From a checkpoint of a small transformer trained on Wikipedia: width 160.
Each number is 500 + 25 x the weight over its row's rms, rounded and kept within 0 to 999. Layers, rows and columns count from 0. Numbers have three digits each. The size before them is the row's rms in percent of the matrix's.

# up: layer 9 MLP up, 576x160, rms 0.0634, rows 94-131, columns 0-79
# down: layer 9 MLP down (transposed), 576x160, rms 0.0285, rows 94-131, columns 0-79
up94 100:486496509524505511479516495538511517473540484494510512507479522466492498502430500515501477478494501483494501454477521517507539508508499490509507507519490506476503538494486457460505471473461467527500480473542584520516533514522481489469493538
down94 102:473487571485487494447507541481480508490513541524488513528517523546493494495474512515491499471524536485510536492514540491481508480496490481511502488472500498506595444491479484484478510532460497502513517501499496510460503493466464559442467472
up95 107:507487487477464520555479516544461519539491480482497485501508489489526518470526511485563490503458453531473504501516532505499480476532488517516464484516490537441518509508515506514547521468526536524472574513507476513490496463512509512497490482
down95 104:497462529502511510469498546497507501559491498522492527532520507525497476491482548509499489476504507507497503516485479496491550528468489512450462493489529497512502459466485514481505454521508519485464516493520484522502433489469483513485530508
up96 096:520435462540523481493504518494506474508456517489509475476483448490520485524465514492494458527522467491497474542501543507484514486528510498476509490507456564515517492488510587500505505533495511524505485526535477496481431493502492491465525528
down96 090:466445516497530497443511495524518477515519540492487532510523491477488493522470467475466535460529517528520465515524474490527478501482501503518521488505527496478527457505508467511513519491518455531513492520490502509501543484450491466475503538
up97 105:513526473511504510517503477504499501424489488533507482531500501476472509521547462484500458510516499471523498499487513520463483493489559542541458543471476515500497520495484493506480503479507508499490492470465484497488437535501495486505508499
down97 107:497513476505518509486481486454541504487496501484501473497495516517506489496449502513486526456510512540504480513488476508467519433507454522484528495479526472477486512512469490521505486507548519509523504517494517503489491509546437533473528508
up98 097:509494499539468489525516494525557538508475490476522497480472511502439460483502496474503527502531499491510534482486524509480495504501492486505481466479502497440491477474528448500518475505499476523489501514510513504521527489524499499483463506
down98 097:512460503455481523468457489470484562502532526507509486455518504473498476536487508479475483488501494481507504499502492529528532520520516501501460514502503477489436499526496517502525537518514520477488549491550484459480467521504478500485489461
up99 105:504451477497472510493534443539456542512501534481503491502481515474542484518538481508506529517451504511509495502488488509483479549492492487463526499529476496524496487513497506488523524507479517494478558508492480482518525504450513457513554462
down99 113:516470471498517496517522526492532502471485495457522509460515524465487515531492523529506506497498487505486528531529517570521491513490489519550517499484491550493516551526539530498474521490538486480493486510498481452486478498518496515493483504
up100 102:529503513499520505484495464470510487460528498517478467482478506517576490546512525512485509514490482467534464481466504533514530524497508477478496507508521504544492506462506524463484472503486522486522488514501514549474459478490507516518465533
down100 098:495462463506468507560456473511465455511549516502496489486475523475491481460494516491455541481504497487513522441548558533478474497532520475484481464515542507510504460526498467472518492493521479530517473554474496502506535504510539511487491499
up101 112:522458486489506515484521447505475480510484479474552492492533503487484509521491482459512482500508527486513529500484534524520491526503469544497513487438456484468454447498495476492519518492500517550507515517527482503524485485486560524501571488
down101 113:492448485535544476527432505522528545474502456533472509521499477507494511480551480469478552496492489470501503477515504468525504538510482497518510502514509490502514485497434446444492506536508504530517451460519527570462531492458506476511524479
up102 104:501480496507479501461523498520509486503508486525482466488439531491545505489540500518485510489454498515493469475454470515470505573501558497518503510511480557542478498507485469458515516472460480503553531498528460550520517476507480476486501495
down102 100:528480485499461516461471463515487498512506514483479524473499488462523432499482497529472492522477506533441532492516502505524586509504423522451486496533536508513492485510522502504474506505481469511476521547488514482524470520487472514507520479
up103 114:521432492476520536488514530489502522487500535495480498529475478545499507580515489480503510524469475473472539512538469516497483509458474489506536484471447512501543475484471473501492476507541513519484479536508485583484479473488509479494474504
down103 111:501518500498462477495539475489538476494472485516473541535455429476495484501515484507513525517501451543518533510471487516472536489532505517496531493502493493540499483495487481502510469499497511481533464529484511485501514498529473485504479480
up104 101:516545493539495477515548519468514485518560476517529481492462495492503486484547484490468481456564477476465525520480481515468492532403471478517525514530513495478524528473483482497523535469472458524458519458492524510479521523505488520480481508
down104 100:479523435452557512501501496504503496520468473511529491509522437498528488491484513476523487587502504522536486523469475489480492499528480530456466548533536519492518493494485464463495496521533533482513501494499484523490512430518476535509479536
up105 101:495482483522496480475525523489502513475516486515493483537423516542457454489480562498472506539575490541500516507495523515489505480495470469523503484471474486490521516502477520522476486491481496468496530496485509486530445527529484484476511482
down105 095:510555503495517496470456481424529512523530455491467460494466494504490557454496491501518478519537496474530511505499551504493538495457481492509473449510531484503482493464490515551527489507544524507467539523488513479511500498500511490488516490
up106 118:511479512468479494506541488507483530521502484480490487481484487483449500482503523542482525484466474536542517513521510499502459498479510513510462482476481555495500516484455493483494559476477471567490512503472511537490511482495522520477459494
down106 130:536527466508529510541513476507489521480490516516517493538477478468530481500516493508520478461509513447459490518485494445504463531473542464478463485476522509465500482482517502524496497473520493480492499519513547519501542507478499501511496501
up107 106:534529517531488465482498462483499494502532450514507504510509516503478482464518488504522499490493479469507467476436480493489511469467479524504497542493481476545496504504513495488546477473452493529496552527476498510495527522501464515467517511
down107 095:468574486526468525497500514499506519472474537558510499513562524495530529475510466490514479480532486482438542523501534524519535497505527504507495477528485477496498467472480513472485537518488478481482507490465505476502493485514497485495500490
up108 101:471501507536537496512567526538468508499523475495475492496505548483507492570537485522495503488488483503561516513499493477499494509502506482488445519469506485487539481487494490454514508501513501486455501472525520529530526453490491489474512519
down108 103:508469559531486451501514468484535504512478483511486532518477522497476486516493501476468518525459498503495492497507479485495530521468537513540529502534513528500511527498496472528460549448473500490483489475522507521463537470479501499483482531
up109 079:496505508475486481509501504467526478508519530465516480510476500505501512474494509475500483505479489485554558481477535561472455498525467510513520508515537504502472527534516488513498486460528509501470444499516518490442477489496546526504512490
down109 083:509466473489451458487493505518488518479499477461508521502462522495525510506528526505501479489456529499455500503490497499499487556544509470485502525512472472476481495508510553481512500517466511526480482481533493515501531490511512498503474459
up110 075:565497472524498527520505506482493478485567523495525514489498511481525485518507513512492464472494512501482476525487521489522509481476481528492504520530494521486497522475499462511497535447509583517550521490509539524480492520485513469473503520
down110 095:546526493506527481486522474480482496554491502500510414503549493488493522502487540488494504505529468508519528475497504518490520477532501473468508512487501492497491524521501489503480524471474532473550537499510492523465530485480472556537539499
up111 085:512482475533497488470470486497526493545510496479517516509470493505468487481506464510462544483512469482499480502552529461557506519486471525474470474514485515476527484493524512498497480514471466553484520533477525512511452479461544459489490484
down111 092:509478480497483500489505501447483476532489501505506449496509532486533478480519499490531497506485487517513508515465487510498475504497531506502531462527500470528477457469534506504443501500537522486543504493475526487504464454488543472549548504
up112 087:494474483520531453487499510490500480472485512462538512518483453514470516520519513461516504545484504544523511487576504471498505481500539510514505496494530466490495474455498513492511483507488463508516539473516455490461529487506522570503532498
down112 096:553497478548501548512565516487480483564484453471466523489511485517490519486499477517503447509511463468488548496448534533533530469555469507508515566486483521532517501507478482476515519498514514493528505501518483461464484495506504495521515524
up113 098:536499495486524481504482508502500490507483478453490492487469479486520510514491486507487493470529483467455450512537517535500478517491505461524510469486520524485518542523481499512536520509548481502502477439455481493482505521488487528512492533
down113 087:484485473528516522515491513482495529471522483437473529472520503490551491487479501478514525545529478533490504504539494493508469527485495499535505472494510483454479544494472526501524492455512500497504542509459521504534498489484490481481505483
up114 115:509459520527489469494470560516518455477521504523526471491490505500535520489542507517479517524464466478472462517518485515513489525526505502525515513472497482511516499477487479511522506477497501553500469527497512509506495486510473557544493462
down114 109:539484515531510518519523518510474477549515493520524458498467541478512502523463508495476484509505461502459471490519463539484485468510540505479498517520448516533512474501489522497516523525492544477467517495515472483500538466516506510521510451
up115 089:526435538522480561491554489491522472502532527476534483553497474488471462521491544497517471524515486493482527476548531523494475533495491464456529509534462462511446529506517496502493482464515527527525480531515501509497496472502540496516508501
down115 088:471498503511499487503530492470459465540513498473467517508497505518523496437480530513513497544541480522528501517508520481488509536500505470505460545484507464508477465479543539529500491510464506495480474490544487477564478532460511479505538487
up116 106:503463479505517503549468480498553517479487500481540506474480485516512436534477465525543517539477476485496511500459542497482525481530516525501471506486519526464505492540512524504550490485530511478501511488478515511491479469539505513516497513
down116 114:474527467477512504524486464530523511512520480470481483491515524491429481511492516493522490462500515532469490528522529494455487555522509468498485531489475491469537483517473522487528489482501531499489480499496452516529490480490491504479495509
up117 109:531476485501497518461486491489482517514541478525506497498442508466527462514546490486531478527492536473517518502512520526484493509486509512479541468508498541513497501489509466521512502480467493543481516489500528513500488509497519486486486473
down117 112:494525495484481483499502533499504444539504446513512474455523488517461517469537495457533502557519469564515534459497500476490472497489496481484463500523513520525466488522521473522531469553550511481550477489536484494511499476491477517502504471
up118 103:561483527469479523558480481502499456480499526519497515469495485584531479543533508494530499513493509514511525488510513494512459511479515532519506476500444504541532508513487541545522469491506477480450480510498495524478475487482515505559507496
down118 100:485479527484508490494513514482516523496491477498457511506538502570494520526492534501510477523468531522539531490463512506521464487477493494506465471516486482476525475535524492475546470483485443469500497465510507506554514526495456496509467450
up119 107:480503513518489530513469522539542536484486510491471485493446522490491493459559537525493525476525506495513496519499524480506495510532522547522480538484471456483528461527504511491512481552532507514532535493465497542480516493450483535534475514
down119 102:502497506492457486469522502450505506466540495506534500516486522510483474470463483463473523544521479519501470513512494518501494445521464519499526504485453486530510504471459505496538499538506484515513487530540501513482512495505475478475437495
up120 088:479496468477453488473491468508470519523536482478527467511492491493493487537504500488476520492480507508546538529501478495518488546479473477464500527505514474513560486492491460532477458467491545480474509470483507509530536476484524521514433448
down120 085:492495536536496495508494482511534475504486535534533520452508485563454511498512450509504540496498510517505518538549503465532472476510539449532531486472510483503519520518483493485496494492489469504546471533489476479495539518450483449506518476
up121 118:483487523497464538511546496538532525522498487480511477527478526515544511525524502524450494510498501528457500467485485552502523499491488500541498527460498529504487543509495508503498527502445532517509501482479485462479478473495491497531456516
down121 114:498476533513460497504543488534490451510506449525446472498488519515458508539492488506475511484501527499493500497517476514510506496523479502514494537493480494503480505511485486501525487528483519496502487508515451464483460496486463538490499501
up122 119:515467499502484519497467503510448492481471528498490491536504530499514478503521521450526493517456467489530531535488511451525517556472508514502494514466481507516499514523467487496477484519527528457545477453533500489467491470541485513462472531
down122 106:500527512526474464476495504520493527435487539449495488541479539474492478514467490510449511480470521533506492498477528515474517517475507509492491481455469500483493523509496503476472467501517507482495472512522517473480550535534493526535470526
up123 097:498486486501490493491526486514485497488510507521521520506513514498509533524495448471523511500493470531512482483482462558471540568528491551507510490469491504503513495497498508502466513527509503493490527476525486548501536451524496491531511520
down123 094:561578517513462523494512502536484468500492499483490527554526473515532464512522473531493486515467505495521539506511459495496549508493472507443480493509518535484532479532548453480492518477466525506472535497446517541513444500501481500489495494
up124 114:470440541505508482506481533513504494463468509486506502518499463529460497501515483526527530461488518545518511461493483441502508520534488492515501547461504529487479482464463526509518506509523536485538463517454499507471494500441515481475489471
down124 107:486506522454501515479510522454491498501464476479497474484478562467510522526540494487517532505479497551528518516499498478495509493521554488476472515495496509431498502527484514512547520447496558468468542457519513506500506490507517515466444488
up125 095:492431474462475498469516478479511484513465506505514487505483541502498475497514500464515474520506491487534507508461517472462452499497524506509531530551542518520530499472493488486498459523527497528517456494530476507500513516533479488469475516
down125 101:501485476501482511463504501536548478512507488560504474531482432553498511499528493467465505455522528537493498525481508503493496541484532512511522467479518480531518549476522506470507458508495494447505437486509449519497503516474480505477432490
up126 094:516507487504543532544524466495504531481475497472515495495513477501510453497524546467511504535504511516500525456482539465473517482506484460495475462508443523514521489523461473508520479513476504516458518484504533516514505528505425525492531459
down126 102:510531485489489514495458469480485497530491493496507504499442486494491492521507486478477457469492528469535487525500496523510526508439478532483492469502494493501491498480515536502527508468499513502474477525464479486486460503544524456512499479
up127 094:516507515517518540474532498430462521495459526520502485543454513454489515500517516524536475513470530482534494482511543447500528507514514505499481481534477490493500523551511493527541464504520585478473512504491490499495485510471523498491452476
down127 107:482493477476492466510463481445492475539501487476513506505514470524502505468492500444498509498526517548559510506509494520499489472503514488471486560560487498485453477499542512489446510513513578462527481518505504525483483489541534482521478543
up128 091:464505472505516467499478540521501500518471496488469470528532521487507521513517483508495498515511470503524514536457510435514431485492473504527470546484471546466534540519468507461562516500505460496460500456516512531487503481513481455492468518
down128 101:532469512493495523476519489473565508476496513499508511526478487483494467485476478471495487531514495534441457487537508516515503527439478535480459493518513498539478528467493485461501514470503502518521509501540526535505522511490526459508508525
up129 108:462498524500492519509517488524448488478526536488500480532511524475537500444511497501495501511443475501495450529511538517512490452476496502473499518507498517518523523528457461517523519533538522449513491481469498471522508535477506496467491522
down129 109:510539480495495500498503469508499477492515474520496535536502534478524498492488490483484527519504490542478456525501499478503498520541509483508525518492476514530514510505536495516490479492458508464536493484455486479524492529543497478485489501
up130 101:475492494505492438462498511492506501480511503502477483507513489492456482537500508498512526563502493502533538483486505533490488539506508482503528491497539520500530484485500520552480476495495508572491498478525540494455531504445502506489483481
down130 095:514505471524518499520463513505481471506525476495494532498505459488491484565511485519475528503502518513524532499533452517512456546504494537505517497530558496425509478513503465476513533506507523525523532486476479495504487518501505484506481491
up131 091:482510467517523492457487552468513523500537499500467470534484483493540476453497493489495490496521481499519497562526507524489500549488459505459471486517480537480540532482514541469516483476486470487473481520503504520526484511473492511490530501
down131 088:519447534509523564504464452483507510474495497503503460490481504500481454510506457514494515518528494487500527499502493518522469481482480479498470509524511516462524499480485535531503455511525496504468512491506516489476544493475507509479527505